config.toml
vocab_size = 2382
hidden_act = "swiglu"
norm_eps = 1e-05
rope_theta = 10000.0
init_std_down = 0.0
beta1 = 0.95
weight_decay = 0.2
final_lr_fraction = 0.0
train_tokens = 413100000
max_steps = 3152
Each number is 200 + 40 x the weight over its row's rms, rounded and kept within 0 to 999. Layers, rows and columns count from 0. The size before them is the row's rms in percent of the matrix's.

# up: layer 10 MLP up, 1024x384, rms 0.0959, rows 263-268, columns 0-191
# down: layer 10 MLP down (transposed), 1024x384, rms 0.0871, rows 263-268, columns 0-191
# gate: layer 10 MLP gate, 1024x384, rms 0.0941, rows 264-268, columns 0-191
up263,105,162,216,161,183,166,199,232,131,232,219,154,257,186,181,172,186,111,178,175,229,190,168,209,115,249,266,124,249,259,232,159,186,231,208,267,243,277,194,184,250,199,175,256,192,230,238,195,134,224,201,264,205,139,160,141,206,250,247,175,143,221,173,141,232,268,133,176,205,164,182,250,173,226,158,232,203,159,200,196,126,197,179,211,199,165,156,155,253,134,316,196,182,192,182,194,194,183,241,183,180,147,185,240,171,234,183,266,173,226,191,214,166,180,260,261,239,140,101,169,174,207,262,235,165,241,262,233,213,180,191,212,233,165,138,221,204,174,242,192,205,131,177,198,158,202,150,251,256,186,143,179,207,188,160,151,103,175,190,210,173,173,244,197,212,222,213,167,151,156,89,176,169,198,214,180,180,194,195,118,187,230,179,224,254,189,170,131,165,204,222,247,190
down263,104,220,249,189,238,105,158,194,172,229,236,210,218,181,179,108,226,133,220,201,214,119,172,188,165,190,260,221,216,242,241,194,134,112,204,222,240,198,186,178,201,186,133,227,139,246,275,156,147,248,189,151,226,179,215,168,192,186,182,246,178,180,222,190,191,176,167,193,133,136,174,239,171,180,185,185,200,205,139,106,226,154,151,190,190,194,142,211,244,125,233,245,266,147,135,205,196,210,105,234,190,122,161,290,180,192,184,262,219,169,182,110,182,185,190,169,239,236,186,261,213,214,231,249,165,192,206,161,179,189,248,170,229,154,229,183,207,157,193,193,231,156,212,184,292,192,234,229,217,205,201,224,204,203,171,217,166,198,248,217,201,306,201,185,240,180,239,231,206,257,178,176,169,228,210,208,273,172,176,234,220,150,124,228,137,309,210,208,130,178,250,140,218
gate264,104,200,205,184,227,203,210,230,150,208,211,122,213,151,218,207,204,224,224,204,214,174,139,142,233,222,172,178,212,215,205,211,171,191,199,291,174,195,172,173,144,165,172,223,192,197,236,197,183,206,245,270,291,218,228,187,258,226,281,229,180,298,164,194,98,199,202,227,218,188,158,225,216,227,280,181,111,163,198,198,166,141,193,231,230,186,207,181,293,173,176,220,186,175,245,184,219,209,187,184,214,224,105,182,169,187,191,199,160,216,243,166,205,271,294,239,115,223,213,211,223,192,221,147,205,156,198,161,187,206,164,200,178,193,194,126,197,186,178,253,209,88,95,207,185,211,165,167,210,223,205,221,261,247,161,114,171,225,237,176,264,175,143,217,275,142,187,212,175,187,245,170,192,239,121,201,207,186,225,248,151,202,130,174,236,125,237,86,213,225,116,197,222
up264,107,214,237,229,213,107,241,226,229,137,179,221,201,263,303,196,215,146,247,264,190,139,171,208,256,181,259,154,251,175,172,124,201,156,256,167,198,237,291,232,243,227,202,209,198,164,118,237,174,215,229,196,148,218,201,238,207,186,124,142,160,143,214,224,220,129,247,133,175,213,144,266,170,205,224,205,195,254,191,180,192,160,241,160,233,252,154,124,165,158,150,204,183,153,221,273,197,140,161,243,207,250,241,309,239,174,168,221,283,203,216,178,195,240,227,219,216,177,157,183,209,209,194,233,172,178,252,229,147,269,226,147,206,298,246,224,185,187,202,183,203,171,195,241,178,220,199,218,217,162,129,220,190,177,275,272,178,213,244,185,120,150,167,200,218,152,231,208,265,173,191,210,227,180,235,200,212,188,221,172,170,225,144,253,209,209,185,182,202,220,228,217,255
down264,108,175,225,170,220,199,161,161,227,128,184,234,213,143,193,236,232,254,238,148,180,176,173,284,175,195,208,111,215,179,185,225,204,117,200,197,128,233,232,225,161,199,109,185,160,231,145,197,122,237,149,207,96,193,209,156,203,212,235,169,217,182,133,194,216,116,188,190,153,189,165,234,284,83,201,288,191,189,187,130,123,182,250,216,143,178,160,258,222,186,196,164,149,202,194,246,248,243,261,221,182,180,211,225,172,164,190,220,230,160,237,194,186,243,217,174,208,208,203,164,218,261,242,208,151,206,221,255,152,193,209,187,203,254,290,197,228,223,217,205,201,176,214,288,208,171,174,275,227,175,200,234,241,169,250,249,229,195,250,228,199,172,212,130,174,196,234,210,243,168,160,206,192,160,228,183,229,189,203,166,208,266,210,200,214,114,184,216,197,211,273,129,216
gate265,098,164,184,265,208,198,212,161,246,232,286,232,159,248,189,225,210,222,249,137,235,222,236,248,246,277,153,166,163,159,227,217,220,221,212,223,218,206,166,199,186,226,163,214,198,143,268,247,250,215,205,258,244,207,216,111,241,233,121,176,185,224,201,252,231,149,249,195,173,176,233,181,169,160,169,225,203,216,187,192,161,254,226,147,182,219,225,160,227,143,167,218,170,198,203,205,170,269,215,142,199,175,132,199,211,175,252,255,236,205,144,162,214,232,214,185,204,229,254,192,201,208,303,212,203,241,227,234,209,113,201,130,194,205,128,168,101,221,218,201,164,137,208,166,173,194,110,160,141,131,231,154,270,197,187,201,161,181,169,179,198,153,203,183,243,246,215,205,262,172,181,224,203,268,211,183,215,212,293,221,186,193,284,231,204,213,218,220,171,211,203,214,191
up265,098,186,241,181,165,141,212,137,209,157,150,187,156,188,206,236,239,143,225,219,159,249,129,249,229,173,160,224,220,206,134,183,186,175,175,144,236,196,159,188,212,172,141,173,227,150,223,198,144,187,249,221,179,206,168,244,206,142,189,219,259,202,172,209,193,164,206,277,231,188,160,231,221,166,224,139,205,216,189,200,198,162,214,148,221,276,189,266,168,189,195,153,135,320,130,240,216,155,182,167,207,241,225,166,191,195,195,201,232,163,256,199,233,296,178,161,242,249,189,195,182,200,173,224,265,154,262,204,186,222,199,137,292,227,212,233,211,84,188,223,260,174,221,192,255,196,169,262,214,113,217,149,180,221,177,307,205,192,234,167,163,199,304,187,213,190,205,246,228,132,174,205,174,241,243,274,225,185,219,229,183,250,242,200,215,183,209,210,134,197,247,176,160
down265,103,154,285,234,202,197,209,283,205,197,201,236,174,182,145,181,276,96,161,187,205,227,253,180,230,204,249,213,191,192,213,201,202,244,251,162,247,179,160,245,205,142,308,202,252,211,106,229,196,174,185,152,135,168,210,220,163,182,171,205,217,312,180,182,202,153,198,250,237,118,124,173,185,179,181,200,240,140,224,166,182,286,177,199,185,201,216,213,85,226,224,194,172,196,229,234,222,248,210,226,206,244,235,208,179,180,154,239,182,232,226,222,260,221,245,217,151,215,265,191,164,266,212,166,208,276,154,206,201,218,155,229,168,213,203,186,189,215,232,211,115,213,193,167,151,216,206,227,202,253,248,221,216,173,163,292,179,185,291,208,169,205,184,204,146,222,200,142,193,259,136,240,259,261,287,186,145,166,156,139,174,178,188,127,201,184,212,264,301,191,253,213,206
gate266,100,168,202,177,169,185,177,219,117,219,200,226,190,201,185,241,228,204,227,240,156,111,176,166,226,211,198,215,183,185,197,293,161,132,190,162,158,196,226,198,181,237,219,211,182,177,179,214,215,197,235,241,125,226,279,127,221,186,241,158,167,215,214,254,125,173,213,209,258,218,133,180,193,247,213,164,190,243,197,196,137,220,168,204,218,176,224,263,184,178,211,244,180,165,188,175,203,193,254,183,229,216,258,227,183,163,132,119,195,229,200,183,205,205,163,181,200,246,213,263,264,221,120,195,178,219,213,194,147,226,205,214,290,242,246,274,245,191,272,104,186,232,181,157,174,150,209,175,198,185,178,249,187,175,199,164,221,153,193,215,188,191,226,151,257,230,264,208,146,225,222,202,243,101,278,170,232,233,144,171,189,233,191,280,210,197,113,170,242,190,247,250,200
up266,100,222,180,157,144,208,159,196,237,239,228,201,235,270,155,125,241,152,189,225,239,284,186,223,192,179,239,151,270,259,265,238,241,184,234,222,213,196,202,169,192,190,266,182,222,196,248,198,215,199,230,248,253,198,156,233,184,157,163,110,176,202,120,230,195,150,192,250,200,168,219,170,195,209,192,192,165,180,155,237,279,200,209,210,226,226,129,212,201,153,262,219,261,175,198,159,150,236,166,249,147,263,199,165,201,173,208,75,119,181,172,182,182,215,192,182,211,193,198,186,232,204,160,226,181,164,225,161,181,258,206,142,169,213,287,204,246,142,173,204,237,131,160,215,261,176,223,203,217,201,200,224,206,250,194,149,250,166,188,174,171,135,229,166,220,164,200,142,164,243,190,259,242,200,175,215,231,211,271,240,166,157,252,138,167,263,199,259,173,180,230,249,221
down266,103,242,198,140,245,188,172,177,217,238,241,225,226,159,210,205,233,184,191,196,225,154,210,256,207,188,149,241,259,220,184,205,204,234,268,143,211,156,165,204,233,195,262,177,202,249,184,210,199,258,262,179,165,231,245,169,226,203,201,225,188,204,233,196,188,159,192,147,167,247,224,171,105,172,290,223,207,146,105,204,206,259,160,187,199,151,254,261,167,175,171,166,195,234,208,224,203,225,225,225,162,217,124,245,251,170,212,154,161,123,219,206,234,206,197,216,230,194,180,179,192,227,202,110,260,231,243,194,103,170,171,199,192,143,240,242,227,184,200,200,185,212,217,204,209,197,171,179,202,175,207,251,177,184,193,140,118,251,221,212,160,139,193,181,215,222,212,190,214,222,202,237,284,206,157,167,161,189,131,204,184,161,223,236,190,151,217,254,69,191,193,269,230
gate267,103,241,174,221,203,217,199,218,111,200,251,200,143,176,178,160,172,272,135,263,234,128,171,281,215,187,192,156,123,179,215,169,151,178,210,218,126,136,178,190,193,272,191,205,212,150,200,201,186,155,187,243,245,225,234,200,195,211,168,183,253,219,217,216,226,202,203,277,177,172,216,284,184,174,215,168,216,177,230,230,221,229,200,176,180,191,217,196,167,171,237,147,200,189,192,200,193,165,208,151,231,181,244,165,185,211,174,138,167,128,213,180,174,193,229,182,179,178,193,202,183,211,194,189,189,176,181,208,205,252,209,220,220,215,235,177,147,112,250,255,220,211,252,274,244,257,196,121,212,171,193,250,270,219,304,198,192,278,205,274,177,119,169,211,234,83,243,238,225,262,195,258,207,108,262,207,217,198,150,149,184,188,223,243,185,221,209,199,140,232,177,184,254
up267,099,176,126,260,292,169,182,275,209,174,213,231,138,208,275,182,193,168,168,249,192,131,205,192,227,214,233,177,206,203,158,203,214,222,155,175,234,143,170,209,245,105,149,182,142,260,157,153,198,215,210,197,155,172,256,198,169,233,238,248,297,180,161,213,135,187,198,215,127,211,169,186,170,191,183,224,240,211,192,240,178,234,182,151,185,243,168,160,269,201,274,234,232,246,220,141,179,227,177,219,206,202,180,224,218,164,141,132,174,170,172,154,244,247,140,213,230,146,243,194,189,168,203,219,230,221,210,98,123,132,206,198,166,192,283,235,243,194,192,224,241,200,213,255,224,226,218,215,153,251,255,187,186,176,152,199,213,240,220,173,220,254,228,161,214,257,180,260,173,151,184,198,209,189,195,177,167,187,289,190,211,207,260,207,220,179,229,216,174,127,128,220,231
down267,102,138,177,201,184,181,157,158,193,100,232,218,156,211,257,277,261,152,205,196,312,212,197,215,230,231,237,213,156,189,198,164,169,201,115,123,236,220,187,225,239,175,209,267,182,165,213,190,188,119,161,208,112,198,179,250,196,240,220,210,184,184,192,157,211,184,212,211,246,184,239,179,173,181,185,202,167,191,271,231,273,163,247,190,182,178,196,200,232,229,224,184,199,203,97,213,231,174,215,222,228,276,144,254,167,229,143,217,194,220,148,230,294,232,211,156,266,179,170,114,158,206,191,148,244,170,151,163,182,229,234,221,214,225,130,217,204,233,146,144,217,206,304,203,187,215,184,214,158,223,181,222,227,98,113,155,212,244,215,212,226,269,220,194,203,239,194,227,201,158,267,219,197,230,187,166,226,133,309,200,162,198,190,195,213,180,157,125,85,215,192,212,125
gate268,103,189,155,307,152,204,257,164,242,134,211,232,287,169,182,214,209,197,128,194,166,213,223,268,128,182,227,192,207,143,229,204,169,166,258,251,240,211,195,205,203,195,192,271,215,216,158,206,187,184,162,153,210,189,199,215,251,224,227,155,139,231,210,230,224,202,223,183,217,169,205,261,112,113,229,207,265,190,202,210,194,136,210,171,191,213,148,243,245,231,271,206,197,218,183,115,292,181,197,248,241,139,239,178,179,182,209,164,207,212,137,182,190,262,228,162,218,199,259,262,198,150,224,154,189,139,173,240,209,160,235,168,204,163,241,208,246,216,88,171,224,161,255,209,162,205,179,227,149,197,161,157,191,147,143,205,214,247,174,180,350,251,207,252,187,173,179,214,224,198,224,186,178,198,237,159,218,185,178,200,196,278,183,80,246,196,219,229,239,257,216,181,175
up268,100,210,209,200,234,242,257,193,195,246,211,253,155,213,284,106,189,263,200,169,158,223,223,218,299,162,231,207,183,167,167,244,141,274,159,229,190,243,263,202,219,247,137,160,206,251,264,103,204,205,171,279,196,250,236,255,254,216,164,251,219,206,208,235,221,200,146,176,127,167,155,195,231,198,212,204,115,129,145,258,249,234,218,206,195,168,157,167,219,228,218,185,213,229,176,186,161,138,269,188,204,224,185,217,167,185,284,171,199,133,267,181,165,156,218,250,217,254,233,203,119,265,90,211,260,163,181,209,199,197,234,206,219,173,222,205,199,208,186,246,238,245,158,191,134,265,149,190,195,209,200,283,222,223,254,268,166,193,185,180,166,195,250,206,202,202,191,219,204,209,182,212,173,129,184,220,219,215,130,189,291,203,187,146,232,182,234,221,217,180,106,208,206
down268,100,192,213,202,209,134,133,222,202,277,269,277,131,206,183,168,213,224,194,288,193,178,160,221,213,199,168,226,171,240,245,173,179,188,203,142,176,323,207,218,199,178,169,193,249,202,208,144,198,216,158,117,212,207,206,211,240,237,191,223,198,275,214,198,166,238,171,137,199,197,179,240,196,177,245,172,227,231,255,228,212,184,208,161,163,184,233,257,203,193,141,179,171,248,215,187,230,200,232,207,199,219,138,112,259,248,178,277,188,256,152,220,168,230,222,275,270,210,249,206,181,300,184,248,211,175,210,188,172,243,171,233,200,223,305,165,169,208,224,163,142,198,222,163,222,206,189,203,190,171,118,253,237,188,227,160,153,120,152,177,239,220,170,239,256,210,182,243,279,106,131,231,190,199,204,182,130,208,161,212,200,262,196,160,204,158,211,154,78,254,187,178,177